{
  "n_layer": 16,
  "d_model": 192,
  "n_head": 2,
  "n_kv_head": 2,
  "head_dim": 96,
  "d_mlp": 448,
  "vocab_size": 8192,
  "activation": "swiglu",
  "norm": "rmsnorm",
  "norm_place": "pre",
  "norm_eps": 1e-05,
  "positions": "rope",
  "rope_base": 10000.0,
  "rope_fraction": 1.0,
  "qk_norm": false,
  "attn_scale": 0.102,
  "bias": "none",
  "tie_embeddings": false,
  "parallel_block": false,
  "init": "orth",
  "init_std_qkv": 0.0361,
  "init_std_o": 0.0,
  "init_std_up": 0.0361,
  "init_std_down": 0.0,
  "optimizer": "muon_variant",
  "lr": 0.00702,
  "beta1": 0.9,
  "weight_decay": 0.022,
  "lr_head": 0.00675,
  "grad_clip": 1.0,
  "warmup_steps": 200,
  "schedule": "wsd",
  "decay_fraction": 0.736,
  "decay_shape": "linear",
  "final_lr_fraction": 0.0,
  "batch_tokens": 16384,
  "seq_len": 512,
  "doc_mask": false,
  "train_tokens": 168200000,
  "steps": 10267,
  "dataset": "wikipedia_en"
}
Each number is 128 + 32 x the weight over its row's rms, rounded and kept within 0 to 255. Layers, rows and columns count from 0. The size above them is the row's rms in percent of the matrix's.

# layer 8 MLP down (transposed), 448x192, rms 0.04, rows 248-282, columns 128-191
size [102  92 101 100 101  96 112 101  94  94 102 104 101 106 106 105  99  95  98  99 114 100  99  88 102  99 101 104  96 100  97  97  93 101  95]
[[110 204 121  93 135 103  69 105 129 126 138 107  64 159 122 110  78 136  86  96  96 159 103 122 134  89 191 112 131  98  97  79 154 139 146 146 147  83 121 141  94 125 111  87 155 199 183 148 142 151 104 129 110  95 107 108  88 111 144 130 147 145 107 199]
 [152 118 113 123 116 126  76 173 125  55 161 100 168 162 135 128 150 118 135 145  81 148  89 123  73 158 158 145 132  85 138 122 134 166 116 156 175 146  85 158 116 144 119  94 146 145 155 193 169 157 162 199 123 160 124 152 140 152 117 170  52  97 149  73]
 [104 110  81 158 131 179 101 115  28 137  97 153  74 127  74 123 132 142 130  66 149 109 154 178 152  67 125 128 138 113 184 147 139 114 149 133 175  98 154 182  96 154 129 119 135 112  80  70 167 114  66 132 101 105  74 130 105 105  79 108 172 137 148 103]
 [164 104  69  90 141 191 110 122 120  97 143 106 149 140 115 136 183 139 107 198 152  61 132 154 108 135  75 136  94  96 129  28 140  89 120 123 128 209 153  87 157 150 125 155  89 159 100 109 133 156 100  87  84 139 125 125 129 108  94 117 184 143 145 158]
 [114 149  70 131 136 151  99 113 211 112  45  71 131 176 140 208 108 127 138  87 127 147 145 138 104 143 153 169  99  93 110 186  81 118 103 146 123 103 141 158 136 152  89 146 106  94 137 138 134 128 117  46 137 101 144 125 130 118 113 149  97 132 159 199]
 [116  98 136 156  82 142 116  99 132  81 153 171  95  79 129 178  73  68 137 128 115 153 155 137 157 134 144 146 117 147  86 128 120 129  87  88  63 181 168 114 111 137 176  90 101 127  90 140 141 170  93 109 166 126 165 103 153 108 183 138 124 142 220  90]
 [124 140 172 107 191 151 138  96  81 133 110 122 157 147 115 109 164 113 123 104 122 115 145  60 123 179 150 191 183 163  88 186 122  86 119 135 124  74 139 123 102 189 153  78 147 115 195 122 106 119 118 116 136 140 163 155 114 150 163 112  95  99 183  85]
 [ 99 106  61 127 121 140 168 152  97 125 152 142 125 141 138 147 134 147 120 159 109  90 180 102 117 108 145  86 150 143 187 148 138 103 145 118 114 198 154 152  75  95 173 128 179 109 140  88 206 144  85 145 105 148 151 118 132 160 134 121  84 113 111 188]
 [203 161 183 184 118 125 131 139 125 155 135 114 180 124 134 168 202 126 127 170 140 191 114 157  83 120  74 138  83 184 126  95 111 112 117 144  89  98 141 162  96 124 117 155 140  79 118 137 120 128 129  93 112  88 128 150 100 137 102 134 106 103 132 139]
 [116 137 169 173 132 121 105 102 200 133 113  95 146  58  95 162 197 102  96 103  96 133 186 141  46 135 134 147 156 118  72 126 172  95 131 195 107  95 162 140 116 128 152 146 119  74 154  79 101 145 169  99  96 122 134 152 122 132 114 116 141 137 142 138]
 [122 125 154 188 154 154 118  58 149 205 149 101 116 151 146 151 138 149 122  72  99 153  98 168 162 118 111 174 100 169 105 106 107 122 144  45  80  84 142 148 108  89  87 120 159  83 123 101 122 136 131  97 161 129 109 120 121 180 180 126 133 129 110 132]
 [156 128 171 130  79 112  86 137 101 160  77 185 135 168 157 115 155  61 113 123 164 140  58 108 144 126 178 104 164 136 159 120  71 121  97 127 165 116 123 131 104 142 135 145 151 166  78  71 170 111 115 120 191 123  88 122 117 163 137 147  63 137 169 155]
 [ 95  97 133 172 115 127 113 102 142 132  53 135 126 146  74 130 129 128  78 181 125  92  92 179 173 115 120 120  95 154 115 150 124 138  95  86  86 124 103 137 154 119 152 147 122 121 155 205 158 115  82 131  75 112  79  89 118 114 108 146 151 133 126 122]
 [103 102 148 109 127  55 144  90 108 117 189 133 202 152  67 171  93 104 126  95 122 149  90 130 130 136 112 153  96 118  97  96 137  79  93 101 173 113 139 134 130 121 150 116  93 104 160 139 150 114 116 137 136 171 159 161 158 153 117 131 118 110  91  85]
 [127  58 123 136 108  78 159 116 170 135 166 157 145 122 149 179 151 181 120 128  90 167 114 135 103 148  61 141  66 171 125 115 161 135 113  93  80 162 129 104 160 115 153 109 127 115 130 139 156 127 148 127 156 104 155 155 134 115 127 152 100 111 118 147]
 [169 121  94  58 124 168 145 121 120 141 179 170 114 141  95  90 118 104 122 133 152 149 183 161 177  47  96  84 130 160  99 114  92 113 151 132 114 113  91  56 128  92 129 190 140 113 107 113 142 119  96 157 119 165 167  95 132 150 147 147 124 159  44 190]
 [ 74  87  92  45 162 144 139  81 153 126 113 124 143 130 134 118 111 106 162 160 131 120  93  64 153 128  94 123 120 100 141 143 127 151 105  91  86 119  82 102 170  99  87 149 161 123 121  83 110 100 133 103 117 129  91 113 184 121  93 129  88 190 107 169]
 [116 160 118 173 123 149 233 120 170 127 175 144 137 151 103 129 120 141  92 132 123 136 147  67 132 169 165 179 143 105 100  93  68 119 117 126 131  71 162 145 162 160  95 127  74  86 122 102 122  79 117 148  49 145 132 160 152 144 134 124 140 124  66 178]
 [129 108 127 124 140 161 128 102 150 128 151 119 109 159 178 105 127 106  58  80 202 134 154 137 106 103 116 103 133 207 130  71 165 124 102  92 161 169 133 106 100 111 144 164  90 128 158  92 162 130  53  19 158 120 153  82 106  96 160 109 171 153  34 109]
 [156 136 146 157  85 111 116 142 154 140 104 153 174  74 179  98 116  68  72 109 155 125 155 107 121 121 125 144 110 196 117 210 107 107 143 134 172  99 176 144 110 117 102 122 116 100 173 137 125 103 107 114 160 103 126 187 115 120 126  70 170 137 157  93]
 [174 133 113  89 129 120 134 159 167 160 113 126 116 122  93  69 119 143  92 161  98 119 140 111  96 137 152 163 117 165 170 150 125 143  55 116 150 111 172 156 191 150 127  99 108 154 128 133 127 137 147 134 156 129 150 150 150 176  87  93 147 153 114 155]
 [ 88 118 156 135  96 180 147 166 147  91  93 124 130 153  96 210 190  77  84 111  91 114 139 115 167  79 158 120 115 121  72 156 174 110 153 148 146 117 120  91  82 145 115 138 147 193 155 164 147 141 105  97 151 153 140 123 154 147 102 143 114 220 155 114]
 [175 109 144 165  56 110 164 140 147  71 145 118 148 103 148 136 120 174  97 135 129 103 119 165  69  71 125 125 102 137 103  93 147 134 136  83  80 131 203 163  14 139 126  93 153 139 154  54 132 195 127  97 147 132 128  48 125  89  97 116 154 112 115 144]
 [105 117 109 115 133 128 129 133  81 163 215 107 104 149 181 144 173 140 150 143 125 127 148 102 173 149 138  60 193 155 187 117 172 141  73 101  93 134  72 113 145 169  91 114 106 194 142 130 118 156 151 185 143 164 131 153 155 125 151 181 119 120 111 174]
 [112 143 136 134 143 136 107 137 115 138 117 141 122 150 157  99 209 125 139 125  95 122 140  98 117 143  86 176 119 152 107 179 135 157 147 239  86 130  89 132 111 141 146 171 147 112 161  91 159  97 136 111 123 149 180 125 177  93 135  93 132 111 148 110]
 [143 113 129  96 157 142 123 150  98 167 190 128 153 141 189 124 153 126 156 103 217 104 156  83 133 121 136  93 122 144 136 173 110  93 112 143 140 115  60  69 170 155  94  95 125 165 163 101 159 151 130 219 165 124 114  91 116 131  98 165 120  91  58 118]
 [ 90 139 200 110 162 150 193 169 148 119  84 140 118 116 148 168 140  89  81 172 107 117 126 142 129 149 109 148 190  72 149 162  96 110  97 166 102 159 161 135 142 114 137  87 125 131 137 105 155 164 163 168 131  79 135 132 151 133 155  85 105 114 162 162]
 [ 70 156 197 117 106 142 105 139 133  84 172 122  98 156  87 120 140  98 134 101  90  97 149 136 121  93  88 132 107 100  44 139 133 159 143  58  56 166 125 156  96 165 128 119 154 173 116  63 114 147 101 156 161 130 134 130 152 101 188 147 115 169 212 168]
 [ 81 119  76 129 143 148  68  87 160 100 151 113 150  98 112  98 108 132  60  77  66 100 102 137 154 116 104 150 103 133 126 169 180 146 157 144 140 175 104 123  79 161 136 146 123 153 160 113 142 116 125 133 132  80 155 176 130 181 171 125 133 138 127 134]
 [146 200 134 133  82 171 119  97 156 138  64 110 120 108 110  59  95 144 150 128 137 148 186 164 124 120 149 101 161  73 150 151 140 130 144 121 130 154 117 160 144 147 120  99  85 113 119 118  74 142  99 167 120 176 137 106 136  94 134  99 180 135 144 114]
 [ 98 138 124 116  98 164 163 130  91 117 135 125 180 142 156 149 144  64 122  92 130 140  83 109 163 150 126 122 113 101  61 130 134  84 130 151  51 155 131  61 112 114 142  99 175 141 170 126 152 149 132 173  92 151  97  64  82  79  98 128  93 118 127 176]
 [134 132  86 134 137  92 161 177 113 119 101 114 118 114 116 160  83 198 178 200  97 150 117 125 195 125 111 119 119 112 175 108  76 146  83  68 119 166  98 158 144 130 138 148  97 133 185 146 109 140 140 139 176 152 113 135 117 122 125 112 146 150 173 100]
 [102 109  72 170 144 191 132 143 133 114  79 146  66 146 140 117 143 152 166 121 173 107 188 169 144 175 128 153 143 113 152 120  74 126 166 131 181 124 125 147  88 161 162 124 133 145 120  83 130 133 159 115 103 155 170 136 135 121 142 144  93 146 156 153]
 [166 157 136 189 131 123 166 171  75 138 163 116 101 140 132 109 104 117 124 155 128 155 154 109 132 133 169  96  66  95  72 201  74 134 161  73  87 128 141 101 148 130 130  79 134 134 212 119 186  58  92 125 134  93 119 107 102 130 109 149  90 105 182 166]
 [156  90 180 131 124 133 131 123 131 136 151 132 174  99 164 124 131 145 100  90  88  88 169 130 134  83 174 113 159 181 122 182  32 140 154 139 125 187 130 163  82 144 102 137  91 199  74 169 176 135  99 146  58 126 132 133 109 106 150 124 137  97 100 143]]
# layer 8 MLP gate, 448x192, rms 0.101, rows 249-283, columns 128-191
size [ 99  98 106  95 103 108 100  98  99 109 106 104 108 115  98  96  97  97  93 123 100  99  86 103  99 100  97  96 100  99  99  97  98  94  98]
[[131 128 157 117 151 149 133 102  98 117 128 160 137  35 114 169 122 135 153 121 149  81 137 123 219 132 152 136 133 169 125 126 136  59 158 164 128  87 115 127 126  94 102 124 117 137 141 130 171 158 119  78 118 138 130 109 136 172 124 118  95  93  51 134]
 [186 110  74 125 161 123 101 174 181  81 139 128 142 141 156 199 123 153 108 135  80 102 177 119 172 167  55 131  93 116 190 113 104 140  92 132  77 121  96 124 146  99 138  59 169 129 119  87  96 140 165 140 147 149 132 119  94 144 110 104 155 119 162 107]
 [147 145 159  73 178 134 127  88  85 147 119  90  59 180 152 108 101 192 124  99 150 221 116 114 148 146 184 118  66 113 117 120 150 181 109  92 157 128 156 140 170 180 180 155  92 136 154 119 121 142 111 123 116 143 140 147 137  90 106 169 105 117 115 143]
 [ 89  83 131 111 104 136 131 108 164 174 124  73  93 148 107 149 126 132 100 103  73 111 121 146  81 104 152 207  96  82  84 147 105 124  75  93 137 107 167 102  37 116 108  86 171  94 150 145 104  82  69 142 149 117 152 118  98  64 121 145 116 144 134 145]
 [139 145  89 145 179  93 151 140 161 119  94 125  99 121 168 139 128 160 101  74 151 141 109 152 106 119 161  67 161 156  80 138 134 135 120 112 133 150 146  88 117 118 152 109 151 121 207  98 170  85 103 117 132 104 132 129 177 107 120 137  88 102 121  74]
 [165 113  88 138 143 159 121 130  98 161 153 167 171 181  89 122 149 100  76 131 114 158 155 137 116 107  90 211 125 117 206 150 140  48 125 170 129 140 136 114 118 130 154 151 100 158 150 164 165 156 176 103 171 138 113 116 126 205  97 118 118 129 113 143]
 [101  93 135 140 129 178 107 156 176 154 166  79 140 118 146 116  69 156 104  80  41 149 110  87 132 139 230 122  48 125 131 114 105 113 119 133 169 128 112  85  85 179 118 126 176 131  97 138  90 151 104 120 152 103 107 130 141 131  91  66 199 145 152 113]
 [177 157 140 145 120 143  89 108  80 110 136 131 111 120 106 114 189  55 118  83  25 180 139 159 103 119 164 126 163 102 102 139 105 111 171 163 128 124 142 144 165 173 175  99 155 113 131 126 125 137 142  75  75  95 103 135 157 157 187 181  92 141 177  76]
 [158 108 109 152  82 167 144 148 114 165 115 134 140 103 172 146 148  87 122 139 115 101 133 158 122 132 123 152 112 136 103  50  64 145 107 195 145 142 169 201 125 143 199  67 167  94 139 177 142 101 176 135 131 129 151 180 126 191 112 158 182 135 113 169]
 [174  79  79 195  98  80 115 114  83 140 112 105 109 138 195 107  69  89 114  90  82 157 138 117 140 177 152 105 141 128 171 103 116 153 145 145  90 114 129 152 125  95 188  92 170 122 131 140 166  68 180 112 113 108  94 110 162 119 117  95 128 164 127 145]
 [118 129 152 122 157 150  62 131 143 143  97 135 152 125 105 152 119 158  23 165  78 128 121  76 166 139 125 107 146 120  85 157 139 145 105  94 138 195 175 105 134  77 114  90 124  94 114  89 159 127 152 197 146  63 132 114 148 156  65 174  98 131 136 125]
 [ 69 137 156 183 135 139 183 143 112 192 136 121  96 137 149 107 157  79  92 178 170  82 111 211  83  76 177 107 124 177 153 111  94 105 151 133  56 117 130 142 151 108 158 137 188  98 165 142 119  50  95 133  77 119  92 146 119 111 145 158 140 216 117 147]
 [ 98 125 175 129  91 103 155  80 109 165 158  68  79  87 159 189 156 151 118 143  68 149  89 134 153  89 138 146 120 121 103 163 120 161 177 117 142  99 112 107 137 123 124 128 214  93  50 162 128 158  58 177 189 105  78 122 120  84 106 146  95 120  53 154]
 [ 67 111 143  78  92  85 106 142 129  95 164  98  81 140 142 118 115 115  73 188 144 146 100 146 186 156 125 156 123 152 122  75 167 135  87 110 126 109  88 114 109 114 130 128 132 136  82 178 130 109 154  99 131 108 167 160  82 156  84 163  72  97  99 108]
 [105 165 143 148 108 125 118 193 161 104 165 186 105  94 108  99 164 140 147 153 137 133 100 157 125 104 119 142 115 135 117 194 142 174 104 125 109 104 147  97 120 161 121 170 132 148 135 161 139 111  94 128 184 137 107 135 133 209 133 151  76 102 120 131]
 [170 124  92 113 108 152 135 145 200  82  72 101 183 192 142  95 165 112  88  45 154 139 120  91 146 111  71 162 156 103 141 125 141 177 120 104 136  59 125 197 150 132 169 125 185 141 130 132 148  97 152 122 114 155 126 107 129 132  81 103 102 168 151 141]
 [ 91  41 114 124 104 160 124 121 102  81  98 126  92 104 175 112 130 106 202 185 110  97  99 106  73 155 150 112 136 161 134 102 115 119 100 234 150 157 141 105 132 160 130 134 184 140 100 120  86 132 137 145 157 160 130 119 132 135 129 112 135 114 196 138]
 [137  77 110 156 134 116 178 124 174 175  82 186  86 144 181 112  72 183 106 129 136 162 139  85  80 197 104 103 173 174 143  81 157 118 122 122 160 163 118 154  85 148 177 131 120 114 132 109 120  89 120  94  94 123 148  94 110 113 138 147 146 120 114 134]
 [170 186 126 158 153 105 129 138 106  89  95 103 141 132 123 183 114 156 131 117 138 129  89 149 114 123 124 119 151 146 144  86  87 138 124 136 193 125  95 150 128 146 105  98 156 140 139 128 104 173 120 131 167 139  98 126  60 136 145 178 133  75  99 116]
 [ 90 109 106 196 133 113 108 147 164 140 115  92 135 165 131 134 175  43 149 158 136 125 158  94 144 181 143 160 132  72 169  97  68 157 126 126 137  70  83 125 145 126 122 147 133 165 122 127 136  83 109 163 166 122 160 160 131 140 132 126  89 158 101 136]
 [106 144 102 183 124  97 129 112  75  95 115 111  69 147 138 205  91  96 192 138 121 158 124  90 139  53 112 161 172 156 115 142 131 125 154 109 158 116 150 156 177  99 123  91 179 131 161 150 111 139 152 112 155 159 117 143 133  98 108 109 145 111 156 113]
 [132 197 154 136 142  97  83 183 137 108 140 156  96 145 126 205 160 125  94 115 120 155 193 144 173 125 135  47  83 151 154 101 134  91 140 132 102 183 120  89  91 139  97 146 183 129 119 136 130 114 130  95  65  51 130 124 161 145 139  98  80 133  72 181]
 [ 69 101  99 150  94 108  95 149 139 142 152 182 149 168 111 156 161 109 110 183 105 124 112 239  57 159  89 166 129 114 123 145 112  72 135 120 153 134 111  94 203 107 117 172  96 120 150 212 110 119 147 135  82 159 136  74 117 150 134 112 140 113 173 140]
 [145 140 156 154 164 113 126 146 147 179 153  75 148  63 114  64 151 115 134  59 111 143 145 122 126 104 187 176 188 180 134 117 170 193  87 139 102 119 108 137  73 126 116  75 165 119  71 109  87 130 120 155  84 139 140  83  86 163 134 125 167 127  87 135]
 [112 121 155  93 137  69 145 121 127 151 122  92  67  73 142 165 154 139 108  96 156 145  84 183 126  80 105  94 130 152 183  40 201 115 180  50 148 124 144 149  76 113 136  95 172 157 129  87  80  57 204 129  70 185 149 137 100 101 105 125  84 114 145 161]
 [140 170 101 169 173  76 137 144 197 122 176  70 149 140 114 134 155 121 117 110 126 164 173  80  55 164 164 114  93 126 113  84 135 110 152 120 178  88 109  79  54 100 130 120  46 105  54 117  84  71 135 155 110 135 164 136  97 142 123 104 143 172  72 187]
 [126 120 166 148  99  99 144 141  71 108 147 132 156  79 150 129 119  75  84 186 118  87 128 141 156 141 126 180 129 116 141  77 106 130 154 126 140  86  64 153  95  86  57 153 141 196 165 163  99  12  94 106 130 100 172 194 113 130 147 122  91 129 114 114]
 [103  65 162 100 154  87 144  98 108 149 114  93 121  95 159  81 106 179  64 173  83 100  85 182  63 112 156 136 125  89 146 196 150 127 114 114 115 146  92 153  85  89 227 136 147 150 152 148 135  89 100 132 171 125 131 105  63 176 133 139 134 152 135 127]
 [ 92 132 112  78 127  83 163 132 114 146 101 136 126  93 144  65  89  79  96 175 145 186 204 235 142  82 141 133  93 106 123 111 128 117 123 153  90 197  58 114 135 140 119 131 125 130 104  64  69 112  35  46 140  78 156 121  88 165 117 118 125 124 137  99]
 [106 156 136 128 137 171 131 107 163  88 122  83 133 117 104  70 113  52 126 190 133 138 160 121 130  98 151 155 116 163 127 103  70  76  88 128 117  96 120 110 124  36 135  69  90 144 103 170 180 103 123  75 100 101 138  90 188 129 132  70  82 155 110 168]
 [137  67 152 108 198  91  87 176 149 103 105 187 135 105 116 152 119 109 146  72 126 112  82 171  86 185 205 105  79 158 115 180 161 128 109 126 172 135 125  80  85 116 166 161 136 114 145 107 117  87 153 167  92 152 154 138 180 121 108 123  73 165 109  64]
 [174 128 112 159 165  82 117 167 159  87 155 111 126 109 158  81  95 127  94  93  85 112 107 142  82  81 130 120 160 167 122 156 106  78 193 162 159 106 113  93  85 181 128 114 119 136 128 222 117 139 127 122 155 135 141 127 155 103 163  87 109 123 112  96]
 [159  90  97  93 128  92  98 157 119 160 119  68 158 144 110  99 206 127 109 186 155  44 115 142  96 121 101 166 143 106 189 135 138  97  62 144 164  97 109 139 115 146 161 119 198 107 101  97 175 180 140 150 163 139 108  80 156 173 170 128 138 140 128 167]
 [151 187  78  61 100 134 145 132 109 141 117 159 121  85 108 131 198 143 133 129 101 105 150 122 195 152 151  78 105 131  95 123  86  96 143 134  68 108 124 141 176 111 144 109 159 116  93  74  53 129  95  24 145  97 145 129 109 100 135  68 139 146  98 152]
 [159  94 169 108 164  89 158 152 131 136 100 140 142  90 119 163 153  97  92 103  64 132 103 128 130 155 174 133  85  95 165 150 106 152 163 157 134 101 124  70  93 135  68 116 189 102 147 162  67 130 126 175 121 118 101 130 101 138 128  72 155 141  72  99]]
# layer 8 MLP up, 448x192, rms 0.101, rows 249-283, columns 128-191
size [ 95  96 101  98  98 105 100  97 100 107 105 100 105 110 102  95  96  88  98 139 104 107  94 103  91  96 103  96 100  97  98  95  98  96  97]
[[151 202  68  94 143 126 114  88 156  68 104 119 101 144 117 177 109 134 165 149 166 193 143 138 126 119 144 156 199 115 133 160 187  81  83 131 106 114 141 118 100 126  96 138 136  97 154 193 203 126 104 123 118 108 105 130 171 191 138 143 129 115 134 161]
 [194  99 148 143 141 148 121 112 101 161 201 142  59 102 111 128 143 168  97  95 132  79 118 158 162 131 200 132  67 116 127 159  94  71 166 117 203 136  81 143 133 106  74 102 145  89 129  78 136 152 137  94  94 134 127 130  65  77 111  99 124 107 105 147]
 [120 145  90  87 169 174 104 183 151  81 135 170 167 139  72 103 127 100 165  93 112 130  94 160 136  84  39 133  99 127 128 118 107 157 150  97 174 112 131 105 170  82 113 114 115 106 133 150 121 129 160 108  98 113 113  94 121 148 117 145 102  81 129  92]
 [133 113 151 176 169 116 115  95 183 113 178 156 129 138 149 158  74 102 144 152 120 130 164 115 178 106  77  89 120 205 159 142 130 162 129 122 155 130 162 150 130 167 172 147 122  86 117 143 165  94  98 120  94 135 146 122  68 162 149 137 154 143  99 112]
 [153 145 100 141 160  82 141 115  95 196 143 144 121 156  67 150 101 122  50  74 118 138 146 138 118 137 177 203 107  80  97 113 128 115 102 166 130 114 139  94 161 110 145 137 164  58  78 189  78 154 146 111 166  58 201 125 180 120  98 101 140  94 138 176]
 [140 130 134 132 155 129 149 162  54  97 127  85 164 143  91 132 166 111  63 133  83 101 111 115  79 201 147 138 144 150 121 171 110 100 129 152 101 105 213 153  88 123 153 120 156 146 152 146 107 113 136 173 115 104 145 140 124 114 105  92 177 105 131  83]
 [194 123  73 133 161 129  57 107 115  71 143 110 114 136  77 157 104 109 161 106 134 129 200 138 169  56 108  87 146 138 216 113 156 157 153 112  27 144 181 113 130 119 135 154 144 148 133  97 137 121 133 112 110 143 122 122  97 114 113 116 149 128 124  62]
 [174 112 123 122 133 159 131 115 128  93  62 109 155  85 138 143 124 138 129 161 114  91 146 102 146 131 197 164 130 143 105  91 136 109 152 153 159  99 132 159 128 152 141  95 137 150  68  89 113 123 167 172 111 110 186  92 187  95 127 103 168 150  65 115]
 [172 150 133 176 129  79 110 133  90 144 143 126 109  52  82 149  94 101 114 100 133 208 143 109  97  75 115 143 138 109  77 131 106 149 172  70 119 127  92 106 136 167  45  42 154 128 189 153 127 119 105  58 142 122 154 137 148  72 162 128  97 181 136  97]
 [139 111  87  96  87 155 141 172 131 144  86  92 126  94 149 169 126 169 108  65 153 195 125 144 181 190 171  89 146 107 110 190 137 122 129  87 109 138 112 112  76 153 127 141 153 169 117 147 146 145 120 100 152 127  70 146 153 100  64 163 148 186 122 129]
 [ 88 125 121 109 146 126 149 158 161 146 172  94 145 119 112 116 158 100 173  95 159 135 152 127 153 123 139  69 168  92 150  78 112 199 158 156  97 114  93 154 162  80 167 175  84 169 153 149 214 113 118 105 205 136 146 124 116 181 163 120 124 153 120 112]
 [ 78 154 155 150 157 168  91 125  97 145  54 119 101 141 156 104 149  82  90 168 125  94  92 174 101 137  81 115 151 180 124 123 106 208 123 124  56 142 114 126 203  93 178 107 103 126 174 139 127 112  91 113 148 138  89 148 152 138 151 130 146 125 132 136]
 [107 102 149 124 135 126 104 117 119 149  45  87 116 117 113 109 185  89 145  98 161  68 192 167 125 100 104 138  92 127  82 144 118 106 129 140 155 133 171 138 149 117 151 155  71  98 140 108  82  98 195  76 136 160 118 142 126  58 130 152 127 125 123 141]
 [111 126 137 156  77 162  92 156 131 145 145 148 199 149 109  63 128 139  90  93  99 117 186 143 113 165 123 177 116 131 151 106 176 131 109 172 117 156 114  62  90 155 164 134 159 100 128 122 136  68 170 105 158 150 131 105  98 122 101 149 115 142 122 135]
 [165 127 125 100 114 102 165 160  97 136 128 162 196 118 136 112 191  76 126 123  69  87 110 128  81 118 200 150 171 126  76  90 103  83 108 111 114 175 147  94 112 131 178  81 141 144  84 105 108 116 112 176 165 167 126 154 154 195  98 159  91  77 144 125]
 [177 157  81 115 105  94  81 196 132 184 102  98 147 148 178 155 168 137 110  78 172 141 139 165 125 144 177 141 122 196 137 152 118 107 130 129 109 132 154 134 189 116 125 105  90 128 165 150  97 159 174 145 117  92 125 187 116 173 178 152 137 115 203 143]
 [115 184 134  96 153 136  90 135 127 107  97 126 141 167  96 119 148 131 121 105 138 198 118 153 134 144 114 110  95 126 147 202 125  95 143 150 110 141 134 119 134 145 111 121 125 163 149 169  42 208  75 126 174 103 155 116 145 143 147 169 112 138 131  76]
 [117 145 110 125 158 120 173  97 135 108 108 157 189 109 135  98 106 126 114 114  63 120 159 131 110 165 147 116 138 125 131 143  54 143 138 115 162  92 110  99 123 151 170 142 168  98 118 176 107 119 178 220  76 164 138 112 142 159 129 152  93 129 139 112]
 [107  90  90 122  99  96 134 131 136 163  99 174  85 137 150 119 130 141 140 121 156  90 127 126  96 125 108 149 196 127 155 123  86 135 158  84 132 186  86 178 157 162 165 106 120 112 110 103  99 141 140 110  83 111 144  38 127  74 151 129 148  55  95 145]
 [211 132 202 145 125 110 173 134 134 151 107 106 107 124 113 119 138  89 150  91 151 141  76  71 184 129 162 180 155 160 134  86 124 176  89 133 164 120 110 113 122  98  66 111 127 109 177 198 151  89 120 100 145  82 119  88 114 119 123 148 252 131 147 107]
 [138  92 121 119  86 151 120 115 192 191 133 105 164 176 134 114 149  68  74 108 106 133 122  92 147 115  99 155  92 127 121 115 126 145 159 152 136  65 134 168 126  95 102 136 169 154 159 124 153 125 138  92 211  76 154 145 154 118 125 183 104 152 115 103]
 [132 199 165 146 138 107 151 112 171 158 137 131 112 136 125 140  97 118 101 167 128 112 141 105 147 108 132  77  90 185 125 116 109 119 164 172 123 134 175 134  54 164  91 106  91 156 160 136 128 115  81  77 159  95  98 151 125 130 163  99 105  70 110 101]
 [133  76  65 148  91 138 106  82 154 141 119 188 186 140 121 129 155  98 106 117 108  82 123 237  57 125  98 191  63 104  77 134  89 133 147  84 159 141 125 130 157 108 170 189 149  94 144 142 148  99  91 118 107 167 110 134 118 123 122 101 147 112 134 102]
 [122 122 103 195 115 125 142 155 121  88 157 134 117  57  82 153 155  79 153  83 143 124 142  78 133 111 146 158 130 139 183 118 134 168  92  93 102 177 113 190 100 145 117  97 118 131  95 112 106  91 100 119 159 111  91 116 111 136  87 159 118 125  73 166]
 [150 176 134 127  97 116 162  95 128 106 152  99 123  94  56 129 170 176  86 111 127 123 110 150  90 172 124 164  94  75 153  66 139 120  81 168 135 124 140 196 126 113 166 163 135 136 115 134 112 137 156 164 121 166 103  95 106 180 111  80 151 155 131 144]
 [126 122  85  94 128 164 107 170 167 135 200 119 186 118 112 154 132 143 151 153 198 153 150 100 120 166 130 137 151 119 153  91 118 119 114 165  78 223 141 179 152 116  88 127 136 159 159 100  75 112 131 164 110 165 116 151  78 162 122 181 154 147 159 133]
 [172 129 159 120 151 119 133 159 126 107 107  93 136 129 172  81 154 114 160  83 127  95 104 122 113  71 127 137 148 158 115 168 171 170 127  88  97  86  33 143 111 111  83 160 107 129 109 123 157  64 113 138 128  77 119 191 208 108 176  83 129 116 102 138]
 [128 101 116 139 109 155  97 121 144 168 105 117 142 176 150 132  66  94  92  88 115 141  95  83 114 166 117 139 108  80 127 188  98  66 125 156 124 149 164 124 154 149 133 217  76 116 150  78 103  75 155 146 142  92 148  96  96 130 145 108 122 181 214 144]
 [136  94 162 169  70 146 109 164 134  80 129  62  99 114 101 130 109 139 141  93 182 118 124 112 132 144 147 113  87 155 141 136 147 164 114 139 128 164  98 115 156  98 133 119  95 124 153 138  75 121  79 139 104 194 143 120 143 115 134  67 176 151 117  58]
 [131 109 172 153 134  85 166 162 159 191 137 155 130 113  80 105 141 141  79 142 153 120  96 160 175  76 125 135 147  87 194 133 114 132 106 117 104  85 151 140 149 112 144 170 169 154 134 112  57 129 108 125 163 152 112 134 126 156 123  96 113  37 156  93]
 [125  68 202  74  89 127 126 186 115  72  98 116 145 120 160 152 164 164  68 164 141 129 134 119 203 131  96 126  92 112 110  97 111 196  74 145 165 149 136 127 123  93 145 127 141 159 129 116 158  57 170 159 145 152 131 132 104 131 161 147 103 122 142 119]
 [ 83 122 130 215 112  99 128 136 134 166 110 156 184 125 118 128 144 105 143 143 173 181 111 131  78 116 145 201 103 135 162 165 158 136  76  88 167 142 135 181 125 105  88 128 117 120  67 134 171 124 122 148 181 150 170 132 124 130 174 102 107 126 133 140]
 [118 174  59 108 120 100 111 105 124  98 119 121 151  85  91  49 130 152 144 108 132 116 123 130  85  97 130  89 224 160 165 132 149 162 139  79 177 158 148 167 182 163 121  75  91  86  85 135 145 141  97 192 132 111 121 132 119  88 191 148 131  64  85 192]
 [173 109 140 130 123 124 204 168 130 166 129 127 206 148  82 135 135  94  96 139  40 172 149 166 145 135 123  69 111 117 199 142 117 161 145 167 137 148 152  85 128 118  62 147 155 138  66 111 182 177 128 167 122 121 105 143 100 146 159 156 131  90 136 112]
 [142 154 108 117 119 118 145  98 119 132 146 139 146 133 127 116 157  85 113 160 168 156 136 134 133 167 154 156 104 109 165  88 113 130 123 117  98 160 106 147 156 136  55 125 136 178 204 137 152 128 139 104 168 158 120 106 150 111  66 146 143 133  48 110]]